Part of a small language model's weights: untied embeddings.
Each number is 500 + 50 x the weight over its row's rms, rounded and kept within 0 to 999. Layers, rows and columns count from 0. Numbers have three digits each. The size before them is the row's rms in percent of the matrix's.

# layer 2 MLP gate, 320x128, rms 0.227, rows 157-265, columns 0-127
093:552502463484670544486435452520490438534492507551440608519550400519530470587505461534497568482471379502517518505442456479466523504496418553551501473495568544530529471460438474550539505500567564439599583497554503504447541479506499491470560508492417472521436541526529483450587508497518532419491467501521555582563509486524487525443528476524447422624484494524426590500403601598528471488465
087:473554511491493543496497506547539534413438492434442548500522498493380461391487439487578534532482502512600495482530510574519436511387512434514535527477507485545530533404437542556511476573580518497464437558541470566461552417497559656449525488491517574510476499514539463525455533491539399517432463555448481448548531400462555439379480465405521425532518480524514456526504430466452444532539
096:506448347563523466499440521535422489475441501495561537465458551499478456488518515458548502574555542559540511528483485533591488577460607542516502508531447517450496525484484593571526497535397517469519494583460428510518485490456484536431615469510352477605513516507466478469582480447567530445540508481474457574545538491502432564493438478545474366542516513534509484477583510577539479517387
090:464383430530474572462523489473506576475529437595462515579431416561587551493468542452429539397479523474495479453492425441605483544440537524519496476578511527494479579515478494543479517417516464492448506461501486521507455564540458451581468522386534553504501478538487509519520433438625463521435468466530495523402573597457485457494504527510568580434576506553472458575571540525508451574524
099:438513568464550510430520511481493605490507416450499591512402513507464526595433534461552457633530492494553595540427554528493469469590528503523512473566511477432548551561523519578500462508513539396442389525474529540540502481429451470498439557521487526533499497398478606475469465488535514546560444481536567497549524520550439499541544508517643552480551467520522405523493471396447521484503
105:483449518547527453473528514468508422512443548543459485445512439501573484438564462550425506615474560611477562466434433467540534526497499341539464448459479458495570563470511599476535457550420515387482552459555437555465551520556447501492392463604573464484494529497463477475476483514513549487607481445550500450528520527516437422464554532523535518481478473515451537488507484485512367529416
118:467439552431524519530546557520503575479469506610528489447596556532458342490510478504542580462531435475550494504499560489558519464511526474544495532578552493534532561451410464516510645547503482475483466545398467513610537499497455503535628507432513554359533447510574519514581494524558531545491512523418514553520469556547524460411523510479481482451583463466495535507486581562482467495518
106:454492402507513581506532487352447551460455433582520514522574546538380516477473449555500527543521514464525506468411580444543460544481580465461521550471419524585460461495522536557487531559539467579452407502454496527521526511545496471446457629501489509554530529347493543486509545544540446570521533558507476461567370522491534549473497516466502478450499399517538498507519565500500553504413
086:515457464476599547500472407525418428511499422515573520560522503513540373544502494420494483435509489572510411476524498457486519428465521531528442501589497469458432575499508485465465580567482551462505564528494573422523577489429437607480581580507517493475525510546469486458470598462588461473422528487544470487547459541456501582639507445448475474479502484594418464517512578436527511496461
100:523493513466561494569467576455533441548466605535504471495555571614503472524521496553579491559507428424508507528474431513490435534465622474539448465493493478492520451522449414614545506471508427473571523539496478551504427583532498557477488406481384430527493484530440431428554527431482457474504438530496529486427552500451565426591458579544520559515557530519483599526599543563499490541493
097:637496458537467464560520522575423464549560522506536499423582477570436497387471448499459460370540532512626501543506466539460525472462405512539548549511538539499435555425485542496422497559476546526498484571512462569548511547499486507456440522493490573558498513599517480448471531458547427480504519523536450431513413494450463455492494439432528513488438410512517554570437554495419484402427
097:539531509524521486542533491490582513532496502469488512546510462493529546397545469402490459569479516635453555426479516556529510566399572505590458499481556494400560496561563602559498430532448458490475494525535460510504479421477511415532533445508504500492489471510446472481538384562539381545586565536425532560479558521539432466512502458532541609436489428492566588452518553531542566502561
085:498361559543516462603405489489593471481445541536473439408440598547455447585474421458511459534524523487492584511400458412505443471510464466428583478415499516569422422468430503614527523484486501503581530524491581475550536407547516522572513455509509451513478503486525477453477492548475449523442551474555479494469512533418451451518451466502453523498511442590465466561520404525523547536488
087:543530530441563493543475516453489491473508523508610512542520489522494533565474533570492569467533416541560530488552452496486531450531545518577437486518544503476467611514404423439480537566491467476555521398496458529558442580541512343521387595536499484460450536480523479487590499471503538442509645472542510537511555587446577519438535455505463536465481522565491399499577506419435505481476
093:562488509407435410439469499441533519430469416579398408558471519451579488513519457581416463539531447434455540592408511478463389405433555498559468447565532497483491487479503477514581535540561499512532518501530523469551509462442542428537530473521543472473430514531574481398608408477500489558507564463408541445492477413542512515487502463429551490474448494473545496490441447509542534491452
087:544518531503674458495516531555548522505456428480487491498599474508519440497487509390506459446530587528573500553510537441561480514524476549540524588497509640587547532513557554444539535562541488465510491470590493445499494446538431464469499577456467629502448507510538514584550533472441540492497503485411474545481569525518473584505548468457459608604574484529509475556502457410499506558477
092:432538524505407490536565541490510387584509424538504485562503548502419470499570480524484565518477387608493455560522485567561439559468451507527510404569500510513471495345537551520574516536550551478572509525502529541525481471515503531498470487505558505465485440529382539548528404475520510439484472503499482380486579515556513428443525419502562482527453486431450504446555463551546375482485
093:573587457570461479488444440624563416542541462454497471550496535645574581395478504460531504455526507536441540510561486527538518446499477592460502454544482433521448469479567463529424488411540494503412486499533445459474412395493511479500424476518439484571485464502511461522529537505505574448445605502468503474507509489455511533517531426508563469426453474565587553528540566499627494509468
100:514559487469404434446470477449520539438501547516514516527405603437508500474554567541561496553495548490430417485424570558517463452492451542432480466453522494512467454527484460427469579435513410476525463462531457499562509527406423426472519453569517564500389579440582503477482458374455458498515507514456542545458444538502447573541504425519471465483537526617445534504469473619490572509466
090:490500508459580539419538517465447484546513472490492516511453424495529530507519604483491492508501487517434505512620513451544528509471590443522458536526440574487537540422418452426465499455511594498498438538511498400539591459418538636550495532440510425484468511492429568425578485546492519490450601440468478461404507520443418531597478492480418543610471557517578485507536518495547557566528
132:507520551494508514574486520512627455453500480582508584513470440568565533522537488523410474480542565466579464560449508468472568505501481466497472401497487506498486561433424482470491499501452502617493514476520477470491470425490524503513455582505490498429472465438406420536620568462435537548495565532563498525589449552506560597500441507493538502477482530540487420522437580535416682500505
106:527505517476471512409637430556420474550525453482522567452499457581499519516553530445439528557405500595561545509488476536477461557495528562510523534504453532484538461556446488490541525515499484434456553496465545440518422505510561465522399456480487556441623540485461476474481461602511542519453451545415427619450503594444534467446552457485557449553431470531513456527424555470558425562423
116:550523493433516448498529454549481443545518486527426387586541586375562487547515533572471522477458432477440505507459445443624598493565475573588426510427583564436469508507514527606514533505455504564414471505522540534543547471479463507526501536499515556528499514572524564436506505386459524499426494431538555461535543558475526456477494432512563587432492454429531475565428515451466536512494
093:471488434500538447586510554486528429489481603452480510524501570518504482423532440480505536533443488398480459484543573563375551454461603499501504533594437422436530504492494412514576541473574521581491480492427496637598569446563485509488472474537477523477437552491481392472560551456499498409435536539525538515497426467462492474446473513420400470470518463468477541456568489527510563521561
089:425473485496429485552367444516464490483530465611501373484538515540550471509505507447542566536597575504494421543507526432504552510471556537424484528482451493522598436501520551498502498442522574505573428496489465511524525501510544519453416553527421523549543510515576464541456431440579431438537481499424464481553564428613537466488562508453529536560453535469468555403545507406461444562449
094:484487480531485651567553475478543508549493574501506540438550563628509557539550518488450473480512502493510588517471502490562501566550502516454422473429479439461465506479497499521579452414454453420492476550560442499501591454445531497548483453461541477388543559502494568482484492538554480590599603529500459445574535471436494556447536400536502484485478481593560529471559581545587508447422
099:446497453470470540558406499497524425508503444474463470464563557570438475470603471496552510390469412504485522473360460483419567520514449556507549524434502554483584517350453496526579457495500486579447531451544394563493470467525618522482455408561516573480459531561463499538517440556493542454449470495425516483445425466543496486564537524502488594534520440545532502473498538461558538498518
095:520585502483458491488437462429476565501485490554481485472474381471608468509558510399461457573524565527534510540529528507446525519482412532434542480505461375605585570475422568408553543437511490477441485509477497507520518505529536527520574605487555487524419489532523513549505530402573474507511471518421588434583537387542467410500540497599503456545504462442443435499472453485485489518473
090:458541456517530405485427485530518557478500419432522472509514417409395483428488515451465585486520522513581530494459473593478391467519480433510498485543568460518385531465503465553436604617456532473470481467537523500544512433524551452545359520494552574514532505532574503576497497460479500454558423477524459503541469536496538560576516515525474519563565541460550518554429445563510411435439
099:497585491589487486423410463475528464456499522514442481546447516495538473520436509533544577442441534505450463512415558534405484578442449562498455513462547434550474560490468552502501385542492485533516478607479555600378502504429545467423412447494485517462610587484497585528453523529499552490518451542522524480505529441464511532529446538504548470531508500408551541519406539554511358533536
102:563514475544544501530500488450538530506590433563542466560535471407449382508512482501442542441527522486492507498484570465551491484491561526471611525562557414448580549571484487495612544512484498459498484526508388520549421471468447435481501564482416506489522536419542502478586494577570471398407529452500548438465513478480561460564484534502509522525602419513471512399488384489433442473548
096:501463588436523553455436504598494517440466515536552402397536593499546438506496526574479501492538486423516488539512535546505529454430558545530481514497500435509598494452469558522612477444353557465482555532551514578581508570552479588450496542493496563474452458503493429504482555500540491539432457549631459541494494515577466545443506505492491413466515513399583529510505527504467526607474
104:547432548514396535429538519553502517492444585539581482503509588611549540499558579504527540558489492448427451454508468567532449564548473478489522431534458546457518539559587507435448552561444537574553464522493456501541427479465522504506501539523432514487430512495433485444511385493475507457437501570414444547472540489509518503429591465481601427531513435501525522398611483589411519495500
083:526404429493492408530512534395474429555506542475463483417509511537434443532579466564517483464539522544512463546432483439445491540471520524553483417476558437556538506467535484569465490531472436437493571544537494501516545520555526519623465483472478430520439592535475498493414443474583555436430605525511542629545424463503593519495565503469461529479466512477541511584520460480642510565500
093:514471487531481472519423513489528516523591533490478590401534584479493509444454483630473485494474423519472538515570467554510585394560540456490464531603559536506544468414491430560485520433491430391462462538574496542465504507575444459532538419506522402516498480494546555430483339433456517526466493588539550545510435576492420479448463511522472490540484501531566511543498554476450497573530
090:465553459483566440502454504531524583508423509463380459457440620542531533463529542459467555545489489404429487446466430550526585533532500472444518513507441535580467533470465598536377485410574438481555440453570573452566557496507437591475449467491468534551589524494408470535492515526428406507565530462447512490486492485555512607528511484487512536501504454602480497461453543496476541479442
080:600532484453603465462566432535463446492435556506513462505475449506564469544440528631576502449470559474500525513489507472449423518613419580563582533552446451432429444477486485455485568570610505522464506589470595533496508537529457550499505478477472469452466511455451531449564483513540438421512509456527501459379534483540469516471570469530479560456394433526522527522475453513422534564554
100:499544526464573425542491491493524548532501474526481471573567455494520486400531488505467615498502550504480552520512413450471428616434521435526494475531517523500540547496491584456544488547641508418395454538438495520583506409524576525414480475552561507469565456463514449530494562489457452497527421509464537504533538561483489432429402501349460556529478500540404512565504480431551548531509
084:500495470474500454612389443560424492456432537501483474519513372486466451591487430461498463527464380533645499453522456486464575433550516496489464474481551515510469456524551603478506413532493425508456532548495402539488366545483485520418505519488512492460522427541477636506490536460446508457513603465461521553406488531448583480530555498476494474475500527516544446506470515445485561504468
120:633478412533432458499442383535514506471513467521498546472528415493577468485496518643497549545472459495533487542452558465469446486474523450466502465496515421475466505569417449584517521579421462472509551480532582537463439445511533523571567479438475523458411472504547534388522495483519485553613514479566433446537437475483557439472495447533510408416581533494467540564462436499435490552521
116:596562481512543545473571406467529522441515534449466492447475567535590559512473586478492458522576449485558540463544405527464541512470502528577509530415563551473487444465684435525607437482556490453508552502501446462421578413527480491574464524568508503517396557535460471520488531465539546487539493456581545440550535487541554483577583538577450539468489540502546507492468497502574503539465
103:491569510410448456561539371405519492596500415467510529427524523438551437545555418618581562479558548418490519516416484484549557542507464501515477515512520408493397464403512480546518451460518514500526500415539525503511486464457539525466534481440517466490472411536509444392445435427443506501455423489482430480521499473470513468557476508443467512465618497421589531486488557536496475575505
095:542381528493448478548554556479470447522525539488456470554527413569461495403511525499530568497590562563477512519510535407447588549525439503469449416535466452475589568527585543428577548595466609471520521587402548508463555439489558424502451543494529544385539485483522561487491509442452491453517448535480484426583500463463529444473491528497489419505532460444540488406487412484521495490491
107:479394502500491480482480466524426555485587550568493422540491496495510534525515480590577566410426497492465490436443424457471464525441482505566558542519477551498554507567497530515542550472549530474456500417506505497546538431436459479429491481528439494457505454455541544555577524504479535640484582517516372463497526550529517500557361438504555510424511572579452628511398512510457539547482
112:550523499471561510552533476560558441588510562486526447404519505392535430436609498548572514485535415466461469459471532484555564459473542510555477421440512468468564471469561449588470537496396482431522558537462487537554472497471496454473398394491486548591479442563553581519530589472532435502540587556534490514537429531580509514534524526545529551481613472487515418549527441462445510457500
099:514473413450460539560464556507507526611494513447524450558535438482451442430525541518445498509570494450515569464493613522520571554543469491509427510434516544442484558491481562555438548477510534579547413530606437488551413464481630490511480515433538522491484469481544432478532549501451507527475606530529493500482376467507493515460400414534438449503555415514490535453427575580516426553487
092:454455485532528510531422469479460628489531410520486516466598435401408432483470441461584536436580454526530496545583510538578532503518449493464399536645468575493439535467473496587546607586486470595468450531488545509513594583512543504496436498509488483534482461452544552469510536430513518483463603503578520524454493444574473514514451535488507511541433424495508504559501528539512479472454
107:505524493525541497536532594502463493416470530518511453522454439490449575500374426507466502476552541458453464521584453489478572523481561503561503505523501505453514528433483477570372488437433618509494483550483460517486523425560554465557482536526536432461418522523448491584532414411584482537572540471572515425512503478432563595519547428492535529456522533473491561511375515496511486567365
100:517464524549467509514441531471564523492565483514501531560541470586515438428552522519506533413525527562533495534467513575421432492494542453484522604498495501630456538483410515494461613506546529386488511515500549447423442480525490507527597533528589604441572496454476439525526556533529499446528452470413545538522470422527503459466543554477503482523467473482541418431534592466649472415446
110:477474507576572471456467472512530479465550588454520509425456545539500499582571466496485501525566487448461491538558409416530459554464622618430479513494495549500472502429482545524531448473578481532468522592408527484477451498475382472448413478566470475479563478490461501465530497562418508477552525450482580577511579509614514560413514488445445439466494558468557387443508584475547473471507
096:579539491496469664493628557566544434459516429499417500479530547518507490432532540480487544492523584585403521526486465515535490443481492596536525480501536479505581488537552507492441604537518450455507515518480496377596549464486457507521513518576537483510451546452502503578582563479594561473428545478519562547531526523490433612537493517440492635493534521549517502463543473524464527533559
114:445491524507634509398506576429551398481525478579516558464517501479588495441482520485465495498559509502484586510473529435530531540398437510560531515372490532485480476510550602540462457449448519589492465502443458550518531475414447561551471468535544530495452396491361405496524535543531474444534587464525450450508504425499518479547509512620434518500427498480499528444463456455503568522513
111:491442432528464504573551566553542462576419512484573611460486585543474463470477467496428487420534434477554534517485423472482443525540623482516426475454549526439542464428485484496522448628554500466486550483560549354462546402547507515592487485480509496460480442479517438544507509462494562555498512446513556478475506471401540541512420493555485465644499503590459502533515527478532545506440
097:462508522543372576387435573396563473482417553532503478512484461515483567519542536488449607452520576458535480443510504526594434516500537533572458539585508446567612542593559558455516511524557499456496522576521537508585443411507475536567434442459496551403504622456475543510459523520445509533540500516480517510505516451445526549509554425515477547530480492529527494442451482568513595512521
115:498498492417459515410442472489473555529434542526467493492501504534425485497377496607533515483475532499482474511537547537538509565459521528471543437453598455514421484432453484518594520447482512471507483610465504521475539541496563565543444466507517546564515415628512481547475523535549624499473474655504504557429529551459614468444477523542428587556497568457462527452523562468580446522501
093:534559496542461548493413496518456587483495485473414462521468445517504476487542553460589510497570525546434489562525566581551460545497504469472402492392496411477510460520515556588570562435469450461435474500474460495399514492465447477507464524467491439512520558546572563462537514323612478465532560426520528459598613474577471536484458502491554468499453580511430555532461510461491501477537
095:519537477458461531463512445467576477465573498438476528551483492470512444444525643436492431466456539542376540556467506470364448585538477490461516493413555528463542491429472513462501471512468600544518582504618465485551461438422533505519488546479515489507486497492457504466513526591362444521603514513476464504479551497547519558533595486543511544521556469529606470507533529392519521475593
099:431471504598585411477476492522501458473588499479552521558493483536545474533430451453573569379560518542547413504529591445502467482534552440521524484584491501562398498553489459428425564461483517586499540513465575461448466442468464494421538577522575497446561549568584466515546474535448537554490517490475499545501490550368518585509591498477546491492525505483494471547455547459539627519508
099:508497577523430466473393530515465519547502538495499496528567544578484458381485562484547491548475512498451488451586563532427512555499473480499519538397534520500432406529522495461426563500402448566529528549497587533484485467454455536525553490479533460645428442480479502436507537540472380507479498524485468476531442510559536467570417568568456543582473398538501437435530505549609575471514
100:540578429508505573520491491526392489495532463518501510453593490515608560511537526403558447503465543515609452453441465537455476542441539497560571510489420492453551640436498530400555538492426530469508508447508539509510458529641498501535496498468484499487471584539431433530551444406459509424520457481406458498525540495569445491508388498537562511532482510449497426474516428512484577544441
088:588529461537622538462562494511534452452519517488447416571451474522475550460487503453492507458514559530464527480549528471543505463463483523640532431592526504471585454424522585580508544596523455503494474638481532597464540562456483512449478439588510496506537477602506482539461527420554521455537584480541506491573537547598539572556480497521531486528502413435555574491497530543502512589454
098:552516523535492517548495478457518506549498434456488472474471487438510566485566581589532516522591466481437544569451504444470560438504578467468443493412389535585466621512527424382575511492498506481459568512609541512429505555492443494484525403528484511430400356436529542479490551565531583424529547533521478491572510460485495481583461505480534488505556493468432610480498489506475528488498
109:517597470530448481521380426381404487508506544518482478601522534464456455496564442569567490437483533560507474535461543520599553544563469491451397505570444476561502459431522478569498499436501453541520524456503474508535504415604464515477459547575494548575483496454502584466461504542550506532476557512433472453445529553622545512480474471507501571387500423455514503533614535461547542478483
094:471460440508533513477447583450475543504550469554531470481447569590516446533485476456444474488481559496501584376491504489552461469507564482519512558533523511475506527427531525486484562546443582565493419544568491391531537352500522528520515427416498463610507515477458467503445519591454504508602545479609589406581499477455510537437518446522491554527511555496519588398542519527492532508587
121:443485501510530481574529477459484531487461571491528479577547526494516511537622451484514580508467455537507576482569507534461512578554436481482389448542492461524528483381417562523481444470601505416536452508415511556516414541471530582442562448442422452474526557424627528447535442465528531458519534394477484552588469486486532480462498554518456470486449423468427561446481528560517522405488
107:601535559513567452538509518478470486557504492526462589492511583487603563511572484462504565547417417382525471499492567559533448513425491529489569445432515478453415522523572508482528554467448470574423482493580558541483565416439496412540499405530519491603490563445485520491523543549528603442484617494464496462446433468556517452528457419569464539481510444533550515474443454507487471543530
127:543549531592506390517453462532492488425480450465549410508522561453514535395491508498434477487432575550393465592535400597402483498545575489476415439529420510474529481511460449457502510433472516455494555520552464535532504438495417563597462504419527498592575469567514505534539491502486540410539494594492456527540532590479446501497538563479460503508498453456512466515504591491484464465396
093:488487454441542430518572451464523413464519569522454526481561435419522520514448486568444555428557603539449569588476516493424546547500534547536457438501457523517494448478493527477547482493447555528477464529507459433580449392446653442458412496492508522409461549446519535561495569512513483513531492565510559471466459418457548496502518496435406559410521594426558470470480498420540427500510
102:459436570544516481464478559537544498509450493570573561429480536464456608548536573451487547471521468495593544461479506558509464583502526538494512509345433464525500608441525548526428509584573508458488566513538536479508487503503514494539472393491545555508491500494393472472596536581506465597586489481396582509415516428507492562571526521478446514502412442404465492534491541533530521515544
112:579575379450489471489453543411531538508520493477473499601464484461511529491545485498438537451473504438570545488441482510530478557436548623583480500590553517460545506469460443544586502537425456489474523560568544528555477550547530484565562346503544489484479572433556522435585553451548483427525475476533518441451384504487485488564514527585431513489568516426528539509488497485458497608477
106:572449546511466569539551545584441491538517527446462463611538492481589522545538524618450502469447548479479469477503443576627572524456626437504528418531481542503451492506452531585493517459489551474438503410529380514448459486488523584502410520451443416634496518479447449471509452514477586501515550469478496460494510513448511485436453541548429503566573427476456479489547525527542503534476
099:546568449570468471496465483459526441406463442497559479437500464535544462540513622501464437506562592455427520503518559374462484553491485404522583429436495505491506526399516578530457416539530365519439515529496451517437506518528423509446549578541592492419467567567551473452487537473429473554451517514514513485499582505542480529480584546605474510476454478474469518463491507407511470565506
085:447495459533565503457512419424398450510504610492536533521401467435521441450600465495504505484453493427433595475487549480581511557446429526622468451479526473398526501496554642587474507493529489465432557574506531545543562539490518423482520466480544536476534483451543534518497545414532477465516600598524494585460470528510503517415412459501497488520529407530496539568500479526541502516552
111:474445453462529460541490548432366576488411491494473509493613506496520517475567528470486435342567490624533481436425560445499518548505518488478513529469543461510563474471544565504502515521481511525473404531513537485384483446508531513480420489418499473418458452511529428450431532530543481505416490561465548471580435546469638560408521542488539535529458443489465559480437539534483473477526
096:481473482406477409456494505489482437440469462591514490457484599539480499522430545497573532407436426530512534549484515482430493567504515447507429435469515490486532506520529507516548515496399499476488497543501437452572368502432463558500480393553487487460382564461503401496562418568468461578419505405601442525462505467425422507546444488430454548537461449508478539466425472482510458544457
101:471492457502538507478643419411435502491593499559475469530587487455516575490449454512517483551474509485551587546442565514545361490548477497594451504533558451477394502483462388527635437465519403510489469531461476523433558544459511517528455400447527513517532504485483473405412509520436509507514486450449512499482387449459492544551448535502581452486523518457443499471517500520538562556497
111:536437542545493510413436536557466518439616420453581434504444497534471487549482474510412405403507509491526468532501478511364433550454500485489456549530421535472514411457538495460505531540558523554408499576488518485509473494450508492464539491628400414479591545437562421562547488586487530470450470495444558512450541511541546508546585454498525537572486452471511475545539479552499509601468
087:498472478371497498510458463595481474494471597524571461408532437486539480455487497493562539544481533510495531489468499508463506613470463533461584423475442440528440554556468573469583542448490549492507453404525605488517487513508571441580572378498566486513517422489515541485476581409556433448447468527518482463537436520502415433438477473513480470511555562427405555498508525432485458582562
094:547524481577518424526545540617485560421469514564538540414518544510500499498478507399519471589524443533453510439510468483501530463488528530480481582498456449497616519509433504496603488532533461541514407518438495636522521479504527556479522538510505555398504409561616476555525506444522462563535466441556571542403638530529462498502616489468554455427434471486463487491508485530537524463526
102:510492512511503551467499476502476491533537523518565432499506533460476467506542557453530514541397376456483532475495491443435417538524444561487539411432531536442468517407534484553486566450553508528420526406514484525496452326484594501480478598538475562486583413509472495539499555512588415601502490465379554411477472521515577512525521527591466530503516538563577435507501470456556528506493
099:549521541457496490556421538486588533435494402424551545517499496471570508548520561580460598534533557544560436537528477477450473597507452515436548595536483492491495462533480577485514467496570473408453543476473548500471499485461589434605479547475432532554473483534476449413574557477522531487531608474532558514525568520611433430491503436500614528415584482417448537463452519495524462493501
096:557531504534463525495422473412544531508559530550523424462482505550494495432590480545511460541519523551510539484444535522499446593465532522594574534470477571525535506493590472542440469494481425517565481508528544521464528521570413482546548484510498469512489468646605537519515469591463546560535446359552541452557569421379534491526467606595488498495551520537469470602546505498475519557550
104:497523485409521453518536576458489450455563433401629517451478495566532532596470512488507455499432422467558551478418481531427540538560453463517556499491509551442494456460567444492524485590590492514517501590498461455453509527492510496559503506515518583599585501513514479439600491451483490432540338496531526556495520514412524567519406435572541523549541488413456512528507545469437549511453
084:530489495550533521467453472537577548407494428508491376560518509556560605518542527540535471473576427664523561556479457522478469499491511494571503553516607522449464452515524510588582501543558492481518507439435555492462577441497474486617590543499525567490427469549564516411536502511459488533495492468536493501457504641512478490438506494414522516435528505476424619481492464533501503452470
103:476475500450507543480550466521547560385590407491545491487480539518519438597425562475455446444501435488478487543417485458489545495512538582463454534434519488477455456479468668465497534510552491470543449447486504498437528513465538478500496562510534592435547427504383537627489493456475548574530493571512465601533471464525475625499517481435528580500465418509527589474473516490482412458529
111:502490476469497465543515499432503516499531409526560483531422585615476599658534510538390462501535505507543534555447498501441572503521533491430487482514392539486482611436483399503645522505478540528485478448453494509521558537592518507576411463504539543451475416502425533499550459513484525566461396469527557468536498452479468542442510483484516504562462511544449560425521574542529447491466
105:500518534486492475384474403582503586548457403607535472483583480523609545546456544540529378463534549514551472602545419482568439535481534424554522574547480511520509502496467532469546507548447540543426466500495535525443465540491503490554506462503503513570492467475520521541536495557523604511451502489522488453529591490526543582503523647567538473544540429429571492513485566476440520538399
105:489500555533472445440484478586461546482606471590460488527481591490517550522540486392496541533443497483464529560512491441565504482457474514353458493548559519492403447471500515475442517476508500483574536584490446470599456520642564500403537521437508418466455552507519501439490491531501456443548450542541417587526437550433452576444456458504486502390540458503448541435456459429502527526531
103:504492432475488454436446373585529532422512515532574470551417504595512519432531539499475398497474516555550570527522535550502520423557482441529444473498572521551499475452519573536532504503497499426577503439453599549502474512606531455490549456482495513592470513435470463513497533476574398424567507534564547547530499544458501460520602533496450477576552473543608523484422592539457468588480
110:526504555517587487564502509495478499476425539476486499469595583553527508513547515503497526438506483484498419594453544589464529498512496471423500456404579507505496550485428605425554442463470524500561529539467589450521530389562470413459443564548407567502602517480477436403495484417438476445388542488477469521507468510511409352502461511505427541452487518537566512478478524477501516488560
101:491577518497525525509538457425472586510498518493452568520547573430439515510536552420554485572513470452491572530452528463419569481566456550516553572412548434460512461503494550509485441429469483520497524438601394492460572464576462454585501554457493430462396468523486496527524509464418535458501575519496549455612499551499546602474538609539539505447478519527413502458451495468506634510464
098:506523467409517439490482499541581523549603436619535526462533603523536501576485429500512489537556542444426590572486523479488487466496468513491560454516483518455418424513452530480486453482567534503494609483582520533499477480546464393472410483531572525490588563504508619401504528508467440468520529410478460474565500472485524488480451580657466431520554542555533474537454538471490555508463
088:523462595594513488476508572559571497454603455502503483447448467509475544580483440452479555500455491392550533519487452478494513429474512504572482547606485526471422525468454526486502572495566507482516524577503451489502403457421558478534476425451499461501490533495454527448513526449627417514546502496533494410576503608542537594530510458472431467520535554414416547464489612557450412504557
101:436501519407538472477476508423546469493410528459598530490547486489534459479436459577543455619529490472505489471428480445519574529558617503549425456556467442506600484501469528511479522589544553571462398464415480596564470484488514555445525455491526569517540423490562518409452536462453462557439496539539464469360430407515496491488518505488501468469557582473487474478512500485469430540585
094:494525514524623485483535482499540467487516550475519618548515503507473486472566477506564530478469515444617432523431453571516534477421571384535517587530494508537486589494389485490471545538593539586526483520559538469502476479522588517463513589566487493491563534564570542474525489593528477577414551523539429389502482451448488552471543587455516589520566527563479505473443483417426521477525
089:543473423571459403498492489528456582510563428493534541471389511529515417516573419508510470514466515488545493419529503562488477647421467531533505481509504611521506521463412516564532430523527478530463458489477463610371557531540512567467574535532553554527631500537398484468447477372456456517505444495538545514429433501511488486450508463552537525466512502492486466423449470496519469561484
100:440529424517464430535492481465539490533541537451524565459611440415497514403386475623504468499529609417505470504495460501497527480466575521552478534410429462544565488478459536603450470570449482465472548505561485572491468467468542503447406525485413573485521434544463460548520432502416500554492489500469557483391518382452522433458461525497550512460517508519484466424477536390550483497503
089:515375509501544492526482460571461553501439516502425496428537430532480425465439517510548551518425470403449487493506418532535506528515457485466594478477415569461489501455444438444390580461479471448533536501496457566501526501387570499551443455392509507523419509533516506520487514503575498467437473542547424531483456490609537518552602515446611510565438503500461456542518446525448419592541
131:535428567484515554543468446447442505508484540582546496489487422498441550515483389443486452470538492433481567511524518470569498479377500561497492573606479503517403471521373536527523508466457494504397418563577537550581411531553534456455523585485444468563539442535582444513543528457462429367466490470491441514529540436516512435506540531504456502520527405572462449478485457500490452518454
105:521539538510489504495485513601470638506444417545456524446481533430594499482492486527485475479475476433446350524558593520564485561459491461527455502476589448470409473511523538517486576512465379489495486543510600519534593486422523462503623510496548539444520530429568535434475496460537545502503509453492478486440563479451493540471381439495451560527462546563526458488495471621560529471491
101:476550498418560533529536480440550470508491570549430527503528475544419462405557442562423487483509565481501541490381429531490559446438538577503506435524528541475555538411635514460413536516491465444532496511492492390524522439532481531444547457584508483450429498554499454456500554545468504540449593524597455483529437512517502486546533487549509512532615472462481533516600387528559506479597
094:499496465456606539451511489586548465453578495511452560518533430454533450512465549505534544563419502454472397508597554529497525523476474418463543485487415460534493547533509441500551558514520543506451520437450498567458495438551489492489488554480527521467466450551602525550422605481534583364442476463422560510473450514455560491391446510464548426424457503558565494450577449436595502475544
114:507538360546464498565463463495515492433460519485489469438462491480520399563572509458403497520509573455510575509368497538469552456401510495519429557493514475454511561440467541531583505594539547495505508463508516528508540534496492552477577526477565463510481525583540516494474569590466521572463593503509412496516541546493422485561524484527596481547500515529571582508568590607637501497476
121:589611525485519467487478446601496521474549535513506489554539484475511460555479613500496495521490532571501458433490445495551548503516484491470509447430590558416563449566423469472545556566466606507499357531462547516537506465530563572452522485491558550461509458462534493496399491526495596564412476550477596487540538500570435506498493497449474503584527560501502474433483577373489541579423
097:508610515508530464495469507515527555478533579455512546529485516419562542530471507455493508469536467570542505500585480532446531468457496448570511439562467488501498488511533447513584530578467433481499501528524545474612480458499510564624456559655451431517608507414573428523568584536487570467468568476529510412525555548500550448506578521596461526470422457477585485580492486513586553491457
108:502526407609500585553494421464461519476522577494446445472462461511475506489477473459371478521529537512525455528511533420408476544473482505509563581495515555484475512420510500579577552533485517503476470555486553536532520559518511489479533528430473446528473524448466495436506507519399454503570474482454375440579604484438419530418490451535449486549528459317516577511585546531507430479499
104:530565594505549608455525539514511482462409520561513501390400510538561529516389511469457397466581448539530554485508479488554545519446547463553477457463493417458482446365545495504509573542556480528473464579447477523553518545523534519504533536427464574463503547477452489420442578460480400549468504530567538439531472563559490441599594520493488513549552478552525481548465529433489562459541
087:565486462579418516543483489476547398523477587597496466529500530533483449456418524486601519418523458456430470485578499501562484588493529566512537451434604500447465441482535507569522673426459494585470538441449529497539537575530472499573482527428490479573598470507447407502584537454476445473456502490461558508431522513572582494472422541480553512499536509534490540489550525517497436522513
103:487500412545485390508533444537370470515402513532478453504488567420483525458476503521501470532437537470462454514441535508407546566583465455491406498450416397546414565433456565559514521498385553487604530578493444516417512494533526483517480455403500489515483451555425479527461449514485576569458527454455527574475403488457477458472506458584528526560483512573448500527439481478536499471541